{
  "n_layer": 12,
  "d_model": 256,
  "n_head": 2,
  "n_kv_head": 2,
  "head_dim": 128,
  "d_mlp": 1024,
  "vocab_size": 8192,
  "activation": "tanh_gelu",
  "norm": "layernorm",
  "norm_place": "pre",
  "norm_eps": 1e-06,
  "positions": "learned",
  "qk_norm": false,
  "attn_scale": 0.0884,
  "bias": "all",
  "tie_embeddings": false,
  "parallel_block": false,
  "init": "normal",
  "init_std_qkv": 0.0398,
  "init_std_o": 0.0494,
  "init_std_up": 0.057,
  "init_std_down": 0.057,
  "optimizer": "soap_variant",
  "lr": 0.00921,
  "lr_mult_o": 1.09,
  "lr_head": 0.00766,
  "grad_clip": 1.0,
  "warmup_steps": 200,
  "schedule": "wsd",
  "decay_fraction": 1.0,
  "decay_shape": "sqrt",
  "final_lr_fraction": 0.0,
  "batch_tokens": 131072,
  "seq_len": 256,
  "doc_mask": true,
  "train_tokens": 742300000,
  "steps": 5664,
  "dataset": "wikipedia_en"
}
Each number is 200 + 20 x the weight over the matrix's rms, rounded and kept within 0 to 999. Layers, rows and columns count from 0.

# layer 3 attention query, 256x256, rms 0.0399, rows 0-54, columns 0-63
157,163,166,184,207,177,198,179,218,189,193,216,205,208,173,178,238,230,195,203,162,208,203,204,187,202,175,187,182,203,220,185,188,210,230,156,223,167,215,184,220,197,201,165,224,268,201,171,195,182,153,197,190,167,192,185,206,214,222,196,228,205,193,226
219,219,201,176,194,221,222,215,226,182,235,215,210,192,198,230,196,172,218,186,190,231,219,218,186,203,227,159,204,157,141,190,184,184,220,181,206,226,224,203,196,227,195,186,190,181,236,181,211,207,196,222,182,226,219,188,141,191,164,203,192,163,207,201
200,202,192,196,200,248,223,171,175,162,211,211,189,181,192,227,164,201,214,182,232,181,189,215,193,207,227,205,153,181,197,186,185,203,232,189,197,215,195,197,197,234,193,204,183,200,159,207,180,181,190,224,210,219,206,193,180,174,212,188,200,202,171,205
180,202,180,203,213,203,217,205,211,213,180,214,168,205,179,199,222,194,184,197,220,221,221,210,177,189,225,193,231,252,220,195,216,168,199,219,166,202,192,209,213,178,193,223,214,223,160,201,201,198,202,225,185,177,186,204,208,188,228,208,241,156,246,183
216,233,217,201,184,220,224,225,160,217,206,173,185,215,190,222,219,219,200,180,195,215,168,211,209,190,182,174,164,168,199,201,218,189,209,194,220,200,216,189,234,189,184,207,235,216,206,217,216,173,201,206,166,190,256,201,208,187,225,190,204,207,204,183
231,205,182,174,181,209,220,173,208,197,184,241,213,156,192,218,239,176,215,194,216,220,185,195,180,207,218,192,166,179,180,194,186,256,205,219,189,216,250,199,202,156,199,193,207,176,212,203,181,189,192,185,224,199,218,219,192,217,233,186,178,172,223,208
178,233,156,209,167,186,183,190,180,195,192,191,199,183,193,213,176,189,239,183,161,172,188,228,207,183,221,196,187,215,213,212,248,205,228,217,199,198,193,206,199,225,158,170,206,184,235,161,159,185,198,196,218,202,191,200,192,222,206,206,199,226,203,188
224,205,196,211,174,233,202,179,171,164,228,220,204,178,171,190,205,189,214,214,206,188,198,189,203,235,230,230,180,205,224,162,192,204,186,195,194,209,211,220,195,204,222,160,166,199,210,220,180,224,214,191,196,212,168,218,211,217,217,202,190,220,183,194
203,174,194,218,197,238,219,200,199,175,185,213,191,173,230,192,238,224,183,201,209,224,219,206,196,231,183,198,196,195,207,214,192,192,229,210,185,236,161,214,204,215,244,219,225,184,195,181,203,200,189,234,186,164,188,171,185,193,212,227,167,213,199,212
182,245,220,180,201,192,172,221,198,271,221,193,224,191,214,195,221,195,186,207,196,161,164,179,190,195,228,190,183,232,196,210,188,247,205,183,196,171,204,209,183,200,200,192,211,167,245,214,175,214,195,185,203,176,168,183,241,204,205,221,228,216,186,184
198,209,194,189,184,171,215,200,201,185,219,203,239,195,227,202,190,188,189,201,172,198,174,171,215,196,183,232,183,207,167,195,213,171,192,182,195,218,210,191,197,184,217,224,163,167,227,189,182,200,161,183,182,181,210,243,190,206,201,205,210,227,160,188
178,209,207,219,202,195,211,180,194,189,211,212,241,187,197,212,175,207,244,209,192,169,171,174,227,200,202,210,215,187,224,248,226,176,198,203,235,238,185,162,139,225,189,202,186,174,180,211,241,207,193,225,213,160,191,195,153,195,171,161,212,192,203,206
204,204,202,197,221,193,185,200,238,239,222,159,202,199,206,201,211,223,180,206,217,220,221,195,191,207,240,198,177,242,219,194,203,185,179,205,221,184,186,216,201,172,211,222,231,188,187,215,192,202,171,220,199,212,197,189,198,199,220,226,225,184,232,212
212,218,188,179,170,188,214,147,188,194,205,195,225,183,183,176,181,217,171,192,221,210,179,197,168,203,189,195,192,167,207,168,192,230,205,181,207,225,209,197,164,195,195,179,184,173,205,201,182,178,181,183,209,180,198,209,188,172,214,186,183,178,194,204
228,197,211,174,216,205,179,211,172,219,186,177,207,238,176,204,231,190,188,213,206,221,202,199,184,238,184,211,206,202,192,178,172,198,190,162,186,170,237,215,188,214,184,208,177,196,206,218,169,209,219,186,207,214,207,201,237,199,196,191,191,214,190,202
200,232,217,201,194,191,181,208,216,197,209,182,179,174,207,188,179,191,196,191,185,186,212,196,197,197,197,208,176,178,204,199,176,215,185,199,206,212,172,194,196,174,201,184,227,178,183,167,210,181,175,180,194,131,209,231,203,163,188,167,169,179,171,226
181,190,201,210,198,150,227,216,207,193,240,172,215,198,238,226,184,160,207,218,193,193,199,212,178,224,196,216,194,188,222,165,179,225,186,195,188,217,194,197,180,167,205,190,213,157,230,178,201,229,209,202,207,188,208,188,222,185,167,204,195,191,166,205
178,233,165,182,202,201,202,199,196,207,205,185,195,220,189,196,224,210,204,180,191,231,205,186,209,191,200,216,148,203,186,243,197,163,173,192,251,229,194,174,208,188,227,190,166,201,183,213,217,220,204,222,173,219,172,192,196,238,197,196,174,161,188,221
200,190,187,210,193,183,204,154,172,163,214,224,205,214,181,186,213,189,164,166,221,252,191,222,185,187,179,212,158,205,189,176,167,185,199,173,186,216,199,183,254,206,193,213,192,203,232,197,212,185,165,231,217,202,180,187,162,196,202,205,198,200,174,223
200,177,228,231,223,183,177,220,201,195,234,210,197,228,185,222,191,207,188,199,211,173,213,228,183,213,196,180,208,197,202,210,171,229,168,201,201,236,233,202,202,199,225,216,175,204,178,185,177,230,201,205,216,224,202,218,231,237,193,208,171,189,220,204
210,173,201,214,200,254,163,223,204,198,189,217,216,196,203,197,194,203,183,216,212,231,209,203,188,190,215,179,190,239,223,198,202,199,130,220,192,211,192,204,203,202,216,159,195,179,217,220,210,188,183,185,182,206,186,227,196,156,181,138,186,193,168,214
186,189,194,195,212,212,155,228,217,222,175,175,201,192,169,228,244,193,181,200,214,225,243,178,221,173,239,195,211,192,226,202,224,189,200,178,214,192,207,215,185,213,225,191,212,204,198,175,208,204,168,201,196,219,202,206,175,178,235,197,188,200,198,203
193,188,187,207,210,209,183,200,210,178,202,206,201,185,180,215,215,179,157,194,199,199,179,179,204,200,207,210,187,195,209,165,207,180,205,190,196,209,180,207,170,190,226,192,180,206,209,218,180,195,170,214,193,199,224,208,205,208,246,215,158,201,223,185
189,224,199,215,178,228,175,187,227,188,221,194,237,220,178,193,160,190,192,217,192,196,212,224,207,208,172,209,207,244,231,192,200,186,188,199,192,170,222,209,197,198,210,232,194,181,196,193,201,206,216,229,205,207,201,222,219,160,194,177,172,234,202,172
207,251,196,195,188,186,194,206,169,172,159,209,200,160,189,163,205,191,201,199,214,214,164,200,187,172,206,200,202,196,173,160,198,232,214,200,184,206,213,239,213,168,237,214,162,191,242,203,204,230,183,155,200,207,192,197,202,201,189,241,194,210,252,193
199,217,209,200,190,171,224,212,185,191,191,189,225,220,223,211,199,200,227,186,193,190,170,194,196,220,211,177,206,229,194,225,183,210,231,189,220,225,180,206,208,195,208,192,202,212,197,189,212,191,201,186,173,200,210,192,192,184,200,220,199,195,208,181
209,213,216,196,220,197,238,176,207,218,240,204,218,174,160,188,154,209,204,202,198,220,189,175,207,201,221,199,187,212,210,239,237,192,207,156,175,183,180,196,189,198,184,221,222,206,192,219,164,177,168,196,229,174,204,187,212,196,228,186,225,215,210,199
184,203,172,216,205,199,175,201,167,210,184,210,224,194,187,240,189,208,215,133,192,180,220,193,230,200,222,177,214,185,163,204,207,193,198,196,180,196,233,195,192,183,197,211,157,204,214,239,208,203,199,213,170,226,180,246,188,215,195,216,216,190,237,210
213,209,188,259,180,190,195,221,167,180,179,173,221,230,191,219,190,176,231,186,182,147,222,209,212,190,212,167,191,204,181,223,216,207,202,155,188,180,246,203,169,209,188,197,197,168,195,192,196,217,232,207,222,229,212,233,206,196,189,197,189,238,172,176
211,223,194,186,204,210,183,174,183,163,187,255,188,206,213,202,189,199,191,235,201,173,177,186,217,188,199,248,190,205,232,216,182,203,205,198,194,177,193,231,169,197,210,213,215,209,193,240,221,230,226,189,183,204,214,192,185,239,204,217,209,164,233,209
222,152,194,194,190,212,193,223,194,194,191,213,189,213,188,226,207,206,244,276,205,208,196,228,208,221,227,187,219,178,224,243,204,226,204,213,202,240,212,196,201,202,178,208,204,191,187,217,182,205,170,197,209,194,191,181,198,180,213,196,228,213,148,218
205,193,192,196,217,208,176,202,163,192,176,189,178,218,200,185,187,232,195,206,180,199,198,198,213,198,173,180,195,213,211,197,227,213,202,175,216,154,181,189,219,212,182,185,213,200,200,189,173,228,181,208,197,207,218,214,209,245,180,174,193,203,196,184
190,214,186,204,242,215,200,189,194,206,203,217,178,232,179,219,189,202,192,196,231,213,230,197,188,218,153,200,185,182,192,169,186,261,225,230,188,172,220,235,233,209,209,207,213,201,224,169,241,202,232,180,208,207,176,221,186,200,219,184,197,210,178,210
214,187,202,196,199,196,204,201,198,223,209,198,177,219,219,195,181,238,190,153,186,221,193,219,203,203,229,176,200,201,200,174,186,211,230,208,237,154,199,221,188,191,179,219,203,179,196,174,170,231,193,202,230,196,175,207,221,188,217,200,173,166,224,190
214,221,215,208,190,201,187,189,206,198,176,193,208,191,231,168,206,215,181,191,223,216,175,217,193,217,184,200,215,204,217,182,185,175,220,214,187,181,215,217,185,201,233,203,215,224,199,186,196,207,176,208,209,179,216,175,185,199,212,189,187,176,192,159
155,222,194,230,193,246,205,165,192,197,226,229,186,201,216,203,200,229,204,168,199,192,214,169,216,213,196,188,215,236,139,205,197,206,197,189,190,193,188,205,210,211,182,199,210,229,188,187,191,175,189,196,178,225,193,209,162,196,236,174,157,190,197,208
202,206,175,192,183,227,209,221,191,197,186,178,200,228,185,204,229,223,165,194,203,220,212,198,212,204,203,192,187,205,216,211,210,224,169,188,224,189,206,209,164,218,186,201,262,216,205,170,185,190,201,202,172,205,189,247,222,199,229,177,179,230,192,195
206,192,214,221,181,232,165,221,177,252,231,181,217,189,196,231,194,206,195,203,237,172,223,182,193,243,240,175,217,172,241,214,197,189,209,222,175,186,193,198,157,180,188,197,194,223,203,171,205,214,198,182,227,217,184,240,187,173,218,232,173,162,211,190
175,202,196,210,183,187,202,194,170,212,188,194,200,200,209,212,227,247,169,192,202,195,210,184,147,204,225,235,211,242,224,183,226,200,174,195,207,224,212,202,203,234,189,192,210,230,210,204,184,213,170,208,209,189,205,200,182,191,224,199,215,210,232,206
203,219,200,202,190,176,224,225,170,188,197,205,209,192,199,138,175,142,183,196,213,189,210,191,213,232,197,207,170,184,210,240,208,227,223,206,218,185,230,205,230,191,211,157,183,187,173,175,199,172,220,184,202,235,188,204,215,210,220,180,212,207,218,226
190,156,191,199,217,224,225,164,171,186,200,200,247,201,203,234,212,179,209,173,181,195,215,224,235,186,218,165,239,202,155,198,183,201,225,214,159,226,189,223,174,148,219,216,200,196,196,179,213,224,199,202,236,224,184,210,181,182,225,150,215,179,195,177
224,249,243,242,191,176,215,204,166,181,183,198,223,176,199,241,188,219,255,161,211,179,191,209,184,213,186,181,198,210,219,205,179,196,212,213,161,213,183,195,202,217,210,207,228,221,187,169,182,188,213,217,183,229,220,198,248,243,205,182,157,167,185,255
189,207,198,184,191,226,219,210,187,179,207,208,232,210,217,197,165,221,191,219,165,194,208,193,222,164,185,204,223,209,206,216,187,211,212,185,190,193,211,222,184,206,227,188,214,197,232,172,197,246,200,202,174,209,201,212,223,234,208,182,220,186,196,174
209,169,190,222,223,186,169,176,197,207,219,171,185,194,183,176,215,177,241,241,219,177,204,197,224,221,197,205,203,199,206,191,156,243,185,195,195,198,209,216,154,142,180,188,206,211,197,221,168,184,209,224,187,183,213,231,216,207,213,177,192,190,183,179
204,186,185,232,200,194,165,216,175,231,216,217,222,242,234,169,199,269,195,187,160,230,181,226,199,179,210,191,217,206,177,187,212,203,196,184,199,213,212,192,144,158,159,202,208,195,182,238,208,232,190,209,176,183,175,214,212,202,189,199,240,181,217,219
197,192,203,154,199,182,214,215,167,217,190,193,181,193,189,151,202,180,176,183,222,201,203,223,216,218,188,218,205,274,212,206,176,162,201,198,173,198,218,239,221,228,190,213,209,199,211,263,181,235,188,184,205,199,219,196,210,207,209,190,177,182,182,191
174,198,219,191,227,201,235,197,209,191,216,179,203,203,196,207,188,223,219,196,218,238,211,221,186,201,180,185,189,198,163,142,218,222,173,212,185,198,173,202,204,200,176,189,181,187,217,200,195,196,208,175,190,202,180,224,223,201,170,194,212,227,217,205
188,212,215,238,219,216,219,201,173,187,179,220,214,200,208,191,222,209,250,187,200,196,218,222,235,195,177,223,228,213,211,182,186,191,207,202,219,211,213,172,161,208,193,232,188,218,205,201,199,205,223,175,160,186,234,189,201,201,264,199,202,191,201,203
199,194,216,175,201,222,208,200,225,237,194,218,193,186,205,230,218,207,182,171,224,175,186,222,217,199,221,201,191,174,212,219,183,220,184,224,186,175,191,219,210,226,212,215,203,209,214,181,192,231,184,228,172,199,180,193,189,218,244,202,256,194,178,231
202,173,208,191,229,172,199,191,196,255,188,188,152,183,190,185,221,191,185,245,220,213,219,183,183,213,226,165,170,183,224,191,215,208,208,228,229,192,218,201,177,224,185,217,181,189,181,166,162,191,207,202,200,207,227,241,220,160,196,213,198,169,185,201
208,241,195,217,192,193,247,190,186,186,190,212,185,174,181,183,223,174,204,206,166,200,209,213,195,187,218,190,220,229,194,167,207,224,195,176,229,200,223,226,206,172,205,172,198,189,203,229,192,216,175,193,160,204,200,173,189,191,224,200,200,171,220,237
209,225,211,176,157,205,202,187,188,201,171,210,153,197,201,232,196,210,237,199,205,195,209,201,182,181,182,216,212,200,192,184,205,173,187,207,192,180,216,233,179,213,222,182,168,193,242,189,155,227,207,196,181,214,205,194,201,210,214,182,187,180,213,216
232,206,226,164,234,210,200,186,212,219,184,171,190,179,162,203,210,182,171,203,192,215,205,191,219,182,196,226,174,222,182,186,133,214,193,195,199,193,220,197,196,170,156,231,191,220,187,204,205,185,185,201,201,188,202,183,190,164,172,184,235,190,219,232
196,210,193,189,207,195,215,228,175,173,204,222,185,198,177,186,191,224,227,201,245,223,206,174,177,188,204,183,179,195,227,178,180,164,168,188,205,187,215,216,199,171,205,212,196,194,222,186,227,199,202,195,183,210,218,155,250,241,213,199,203,194,189,243
224,209,176,199,195,212,228,215,205,186,232,204,209,202,162,201,182,233,218,225,174,217,218,172,179,205,231,205,194,164,170,161,200,208,201,161,201,213,203,193,204,230,206,174,159,186,204,203,193,195,183,190,184,192,181,195,187,212,199,209,214,223,170,183
# layer 3 attention key, 256x256, rms 0.0399, rows 0-53, columns 0-63
222,208,182,219,220,210,235,186,211,169,187,203,205,190,210,136,183,214,233,226,212,243,218,168,196,188,228,166,181,157,261,192,199,220,192,200,239,200,216,229,211,183,225,180,256,216,222,193,196,201,188,258,200,185,233,158,215,175,201,160,184,197,157,238
210,206,181,186,162,166,209,199,201,223,186,192,210,169,252,203,208,193,210,189,187,202,203,210,207,205,213,188,181,193,224,227,178,196,174,211,190,213,212,197,201,201,257,196,203,200,190,181,211,171,192,218,212,227,211,194,191,191,192,199,180,224,174,263
143,170,154,207,224,228,230,180,204,218,215,183,152,183,241,197,201,200,177,229,204,183,240,214,207,199,223,179,181,173,214,200,194,196,166,255,212,187,183,187,231,175,199,206,184,214,177,199,237,190,160,191,204,264,187,183,205,194,234,204,191,188,205,219
184,196,188,219,209,229,214,190,167,165,206,197,219,178,179,169,216,184,188,209,246,158,180,177,213,253,198,205,229,193,220,198,178,217,217,228,209,187,197,162,186,170,226,216,186,221,226,193,181,196,196,202,227,215,185,192,178,221,191,207,180,167,187,180
208,209,195,226,183,190,204,204,213,200,211,197,204,201,222,137,191,190,202,186,184,213,198,197,191,188,188,210,190,202,172,202,176,183,217,211,196,174,186,192,201,227,186,181,201,188,232,191,183,218,232,219,214,206,217,197,218,247,146,195,227,199,219,174
203,197,209,215,188,180,221,185,197,204,176,203,222,202,228,179,231,215,186,231,226,201,166,219,236,182,188,214,191,199,189,169,189,178,212,168,220,179,205,232,209,186,192,229,203,213,208,223,207,170,207,192,241,186,125,201,183,204,210,206,189,198,187,221
225,208,223,240,214,181,241,190,188,193,193,205,222,229,202,202,170,200,198,233,203,217,222,191,253,190,197,215,188,164,168,184,231,143,187,220,196,215,253,169,182,181,221,186,219,199,182,185,223,229,226,200,200,251,193,225,187,211,205,164,216,163,166,199
192,200,178,182,186,234,197,233,212,189,204,189,225,197,211,207,217,206,194,234,193,187,201,201,188,203,219,198,233,185,202,167,177,182,193,185,214,186,210,238,179,237,213,185,188,204,188,207,206,158,210,191,180,213,178,198,175,192,167,212,221,212,175,224
177,205,189,213,213,218,191,201,242,209,217,169,168,181,208,197,198,211,221,204,198,207,226,173,225,210,191,155,209,194,250,171,204,205,202,190,192,195,158,215,201,194,204,202,221,213,177,190,204,208,193,215,221,185,227,175,261,182,194,191,175,213,207,205
179,214,209,182,178,166,172,208,151,186,211,177,181,193,203,189,181,203,186,241,186,184,200,190,209,175,191,199,187,171,205,184,185,161,197,158,196,179,231,233,187,190,197,209,258,190,198,210,227,218,185,188,180,206,226,204,233,188,203,179,222,211,219,188
196,239,190,237,209,160,206,208,204,184,201,192,174,228,220,191,172,186,190,213,172,157,179,218,189,168,180,176,183,225,183,218,233,205,223,230,204,203,207,200,180,169,174,207,230,222,176,178,180,199,193,232,196,173,227,201,232,208,209,203,232,182,194,179
190,198,200,215,175,219,206,177,160,197,211,176,196,195,221,197,227,178,178,180,173,218,250,132,210,186,197,220,208,196,170,210,180,191,179,197,206,225,144,176,202,168,189,223,197,177,226,170,226,201,229,219,191,208,208,219,195,164,196,193,210,221,194,208
202,157,214,211,213,199,217,190,174,192,204,197,211,178,219,169,214,178,183,191,181,202,212,230,195,175,178,194,186,221,193,203,220,173,215,236,207,186,161,196,183,214,231,213,235,191,187,264,209,188,158,217,195,210,191,162,208,210,191,190,150,241,158,190
216,178,194,191,210,200,162,186,230,172,239,192,169,171,219,189,214,212,191,166,205,175,219,213,226,209,210,170,211,181,178,159,178,163,200,192,177,184,226,210,196,177,221,234,229,209,189,212,216,168,230,205,231,194,180,204,191,165,210,231,195,162,189,227
210,202,222,221,180,171,187,196,189,217,224,248,211,190,216,220,173,218,182,185,196,201,202,247,180,232,220,180,218,224,210,206,209,212,190,201,212,178,253,234,203,206,204,176,205,189,213,193,189,179,190,222,197,200,199,203,217,209,188,195,232,210,195,217
180,211,207,215,236,192,199,217,193,205,206,212,209,179,206,174,200,216,183,238,234,190,174,201,192,177,220,223,190,188,187,203,188,172,208,186,222,191,167,215,176,193,257,189,195,188,206,200,241,196,212,192,220,171,180,197,189,215,195,223,202,204,219,250
211,194,198,198,194,232,168,172,218,169,189,150,185,176,192,158,219,193,186,183,189,202,222,218,178,197,258,170,230,212,175,203,212,206,164,170,159,231,221,207,201,200,159,165,213,251,185,194,187,186,211,195,181,214,243,220,237,179,204,246,189,209,215,180
204,237,173,173,196,218,196,218,192,202,177,252,188,193,201,201,222,167,196,188,178,252,233,183,180,185,193,217,184,239,172,190,227,171,225,207,228,209,195,226,193,217,226,218,214,226,191,171,196,194,188,209,195,188,215,190,174,201,221,179,203,231,188,195
222,179,153,168,235,189,182,196,215,234,209,224,197,210,196,179,190,197,208,207,193,193,182,227,223,202,227,192,220,202,244,152,194,196,194,223,215,198,193,228,207,199,195,206,233,157,202,185,205,194,191,176,183,187,239,201,162,168,177,155,197,233,206,235
200,157,234,184,194,201,173,198,191,197,237,228,177,228,231,216,221,165,192,207,240,168,168,182,201,212,215,203,166,196,219,219,202,207,189,198,213,207,185,215,194,212,187,184,192,181,209,212,204,198,216,226,211,220,207,211,196,197,193,199,200,208,201,180
187,183,167,216,165,209,181,227,197,220,235,168,176,250,188,219,254,200,224,194,235,159,237,195,185,192,223,208,194,190,212,255,186,216,175,174,202,193,213,228,167,225,220,248,183,205,214,200,177,183,177,241,186,187,219,207,192,221,170,220,195,210,208,206
177,204,196,202,203,211,201,198,215,193,203,196,189,201,208,207,210,175,193,210,246,200,218,192,198,194,242,185,179,211,203,203,149,199,203,226,218,211,184,198,205,182,207,193,195,184,193,152,204,185,211,182,167,184,211,183,210,197,204,236,199,193,185,204
171,169,162,204,194,204,178,213,198,214,189,201,166,208,188,171,225,198,174,214,204,178,179,214,226,192,242,220,167,211,231,215,211,190,186,233,212,202,226,167,202,193,195,169,192,187,162,216,222,167,184,208,206,203,206,186,204,179,205,166,185,207,219,226
175,196,228,182,205,169,185,209,164,190,189,188,200,213,165,173,173,205,201,195,211,178,189,199,199,219,199,173,199,208,195,230,178,228,161,164,173,197,184,185,206,205,196,194,193,193,217,219,164,198,196,191,168,194,171,174,193,169,203,175,214,222,197,173
208,222,190,261,182,190,191,190,222,195,206,173,150,161,207,217,192,208,215,207,195,174,193,214,236,208,205,200,215,193,219,214,214,161,179,180,239,195,230,157,204,159,185,194,235,218,182,197,222,170,231,184,173,244,188,182,198,185,187,194,200,156,211,226
202,221,203,191,209,203,218,193,175,215,225,212,206,201,234,221,171,199,213,201,206,205,227,177,216,169,197,203,200,169,158,216,184,224,211,224,197,206,214,198,189,163,223,190,188,172,184,176,196,199,198,198,210,187,211,222,213,184,212,217,168,193,219,190
218,239,161,192,230,171,194,187,167,199,199,193,194,217,196,200,213,205,208,248,212,226,165,233,222,214,227,204,216,186,286,215,169,229,160,207,210,210,197,172,195,197,219,172,230,199,205,199,203,204,141,181,192,179,180,207,227,230,238,213,240,230,182,194
201,211,220,200,191,194,215,202,199,135,236,212,217,231,196,178,152,186,225,173,177,199,189,184,178,210,193,208,209,222,217,206,219,194,206,186,206,206,247,202,195,183,191,191,193,186,207,211,208,219,195,196,225,246,191,207,141,201,216,205,216,177,223,186
169,190,200,218,187,171,213,203,176,165,171,154,208,215,193,220,157,173,213,187,218,169,201,189,185,223,185,184,196,203,176,192,204,230,192,172,189,219,249,186,207,171,153,206,234,175,167,177,180,189,181,167,213,188,157,201,201,168,187,214,186,195,226,222
214,189,171,181,202,213,231,203,199,209,191,192,186,238,216,239,217,163,197,185,188,194,163,193,192,202,181,203,234,236,188,180,202,180,184,212,192,203,164,253,193,230,235,202,181,224,185,218,239,187,218,227,174,217,198,228,170,199,199,191,208,218,223,189
221,194,202,126,226,189,217,189,215,209,199,182,209,193,149,183,188,208,207,203,201,214,189,190,168,211,199,187,182,199,186,194,234,211,175,228,210,222,206,222,192,178,176,186,209,156,152,199,182,233,173,250,186,162,222,214,226,208,215,210,182,214,189,203
235,238,166,228,191,211,188,240,172,188,216,208,207,216,180,211,176,200,234,221,182,190,180,184,206,202,233,164,196,167,202,209,221,171,215,196,207,180,223,184,217,198,212,205,191,199,202,189,185,215,209,186,220,204,190,183,157,166,194,179,189,221,205,181
216,231,186,172,184,201,188,201,163,200,196,214,209,199,194,213,182,202,214,235,252,208,201,190,205,218,203,216,210,194,231,178,207,179,197,196,153,199,183,205,205,204,194,215,214,216,176,201,222,155,204,200,168,220,202,206,174,199,212,150,206,221,164,210
244,216,188,199,197,203,211,204,203,208,175,211,194,199,217,188,211,200,204,211,207,187,196,226,192,205,205,208,196,206,243,175,214,193,182,192,174,220,183,168,189,179,180,174,247,202,187,235,182,187,202,202,205,182,185,212,203,163,194,219,158,150,215,176
234,183,210,237,172,213,219,191,172,198,199,225,206,201,190,207,207,244,229,198,187,167,230,236,214,185,223,175,204,186,176,165,227,202,208,204,169,214,224,198,190,199,209,202,215,141,186,182,195,202,192,228,225,202,198,188,222,193,199,195,176,210,193,200
184,202,171,210,196,216,215,204,195,211,228,166,224,175,195,199,238,235,200,207,175,169,205,196,229,168,200,212,183,232,194,208,221,184,177,189,179,182,195,193,217,237,203,210,229,217,199,219,213,192,163,222,182,204,187,200,189,202,212,223,211,271,210,205
194,207,153,188,194,198,222,200,234,174,193,214,209,216,216,153,179,222,215,189,203,186,218,197,199,214,173,210,199,194,172,163,190,239,220,187,208,202,220,191,172,181,211,188,236,191,228,209,183,184,227,190,180,188,214,223,192,202,202,179,157,196,180,186
200,186,227,183,219,195,169,185,224,216,211,189,195,208,201,162,202,176,177,191,213,190,215,191,218,213,230,192,254,230,183,214,166,185,204,222,170,210,174,184,154,180,259,172,187,164,175,215,199,206,213,197,205,253,213,202,194,158,216,232,191,203,187,195
206,235,217,153,192,203,184,180,161,204,210,188,175,211,204,208,197,203,166,195,225,165,195,215,192,204,219,226,184,168,224,166,176,209,190,188,189,213,196,193,218,201,194,206,184,255,218,223,200,233,211,205,171,198,224,165,155,176,203,218,204,204,164,170
198,225,191,183,213,204,217,201,185,187,177,195,222,225,206,223,153,186,257,197,158,229,210,214,180,157,227,218,190,140,198,205,223,197,202,235,228,218,197,210,239,218,198,199,181,217,217,247,188,202,190,175,167,253,170,185,189,200,174,191,165,194,203,210
188,187,182,178,223,232,227,221,195,196,233,171,220,166,245,202,185,182,187,160,198,207,213,238,233,233,183,198,198,215,199,194,200,221,234,187,228,199,211,195,181,183,209,233,165,220,218,215,187,196,184,245,160,218,202,207,236,224,227,220,237,215,223,142
179,194,202,223,227,182,196,202,238,187,236,172,218,172,218,172,229,176,232,182,231,209,215,201,210,166,187,195,211,196,220,204,252,210,221,188,176,197,172,211,207,183,196,197,217,194,206,222,188,204,211,176,183,202,210,168,223,179,190,217,181,230,189,212
204,238,217,215,229,189,181,200,167,168,193,220,195,214,172,155,209,205,218,182,161,181,154,192,217,172,176,212,238,249,199,211,200,199,204,190,166,218,194,204,196,203,222,215,222,195,219,202,229,189,208,197,173,194,229,198,200,223,208,197,266,180,178,190
198,174,186,182,202,181,206,181,165,191,203,182,184,160,184,185,196,191,198,229,204,195,231,197,186,223,239,208,222,185,169,208,226,212,191,201,206,218,217,206,163,185,207,180,185,189,219,188,184,226,190,202,193,162,191,223,227,154,222,201,214,136,175,189
217,212,238,226,218,187,204,179,203,220,187,200,201,201,217,192,183,225,148,206,195,237,228,172,173,193,211,233,210,195,166,176,183,213,233,142,191,189,204,147,193,243,184,210,192,165,220,227,204,183,237,205,186,171,212,222,229,208,179,196,205,191,226,183
168,188,204,193,209,181,182,183,172,173,194,179,169,152,183,225,193,240,195,204,194,230,228,224,194,211,187,185,217,240,228,245,183,243,216,180,198,176,193,205,213,204,208,207,201,210,172,206,211,193,220,239,206,182,182,202,199,167,208,172,209,216,210,209
240,178,180,221,231,212,201,205,183,177,199,219,194,221,192,207,210,235,200,208,219,206,185,196,202,184,192,181,203,169,205,212,204,191,181,160,202,236,208,183,217,197,221,232,150,181,172,200,218,191,203,199,201,170,215,196,180,209,201,197,173,185,212,198
219,163,196,193,189,206,240,192,228,217,201,240,253,229,182,252,202,236,200,171,213,216,190,206,168,212,211,243,211,209,153,248,208,175,219,194,199,226,199,187,213,189,179,213,212,217,221,201,198,213,217,189,191,194,190,207,211,178,210,199,204,223,191,214
193,173,163,176,197,185,223,225,205,203,209,188,219,158,185,201,219,225,206,206,228,221,189,198,166,230,224,231,175,197,221,202,152,147,190,184,223,221,183,224,178,241,199,191,207,203,204,170,209,166,168,225,226,198,200,195,200,216,197,179,211,176,168,202
212,214,221,240,188,193,182,188,212,216,213,208,219,230,217,201,208,186,152,178,158,233,219,209,223,268,169,185,191,213,235,194,188,176,207,221,191,183,228,196,198,199,218,198,159,178,184,202,198,209,191,182,244,212,173,228,171,169,198,190,204,198,144,203
172,203,222,196,169,206,197,222,197,172,175,188,196,197,187,206,223,177,195,188,186,206,174,206,235,184,226,208,192,175,238,195,227,196,203,202,202,203,234,197,248,147,206,215,209,196,171,205,227,183,163,186,222,158,213,208,237,183,194,208,192,199,189,167
220,211,190,188,222,207,205,195,165,216,248,211,188,207,225,192,178,191,201,167,188,223,185,215,198,196,184,230,166,196,171,213,206,151,227,218,191,208,213,171,182,190,183,210,184,198,153,199,223,163,222,207,200,208,217,188,223,194,213,194,207,203,193,189
193,219,179,224,204,206,177,176,197,223,188,178,158,191,198,175,220,168,149,208,204,190,179,223,184,214,223,208,190,215,218,220,181,238,226,185,198,155,163,213,228,191,254,214,239,208,213,231,170,202,196,199,204,238,235,202,230,195,181,222,188,188,191,192
200,205,198,196,196,203,185,196,188,213,187,201,221,209,184,188,200,149,184,191,181,216,210,223,209,178,201,221,224,208,200,204,205,197,221,182,243,177,184,221,214,202,178,178,246,187,171,165,223,211,176,198,192,200,200,192,195,219,229,185,201,148,173,202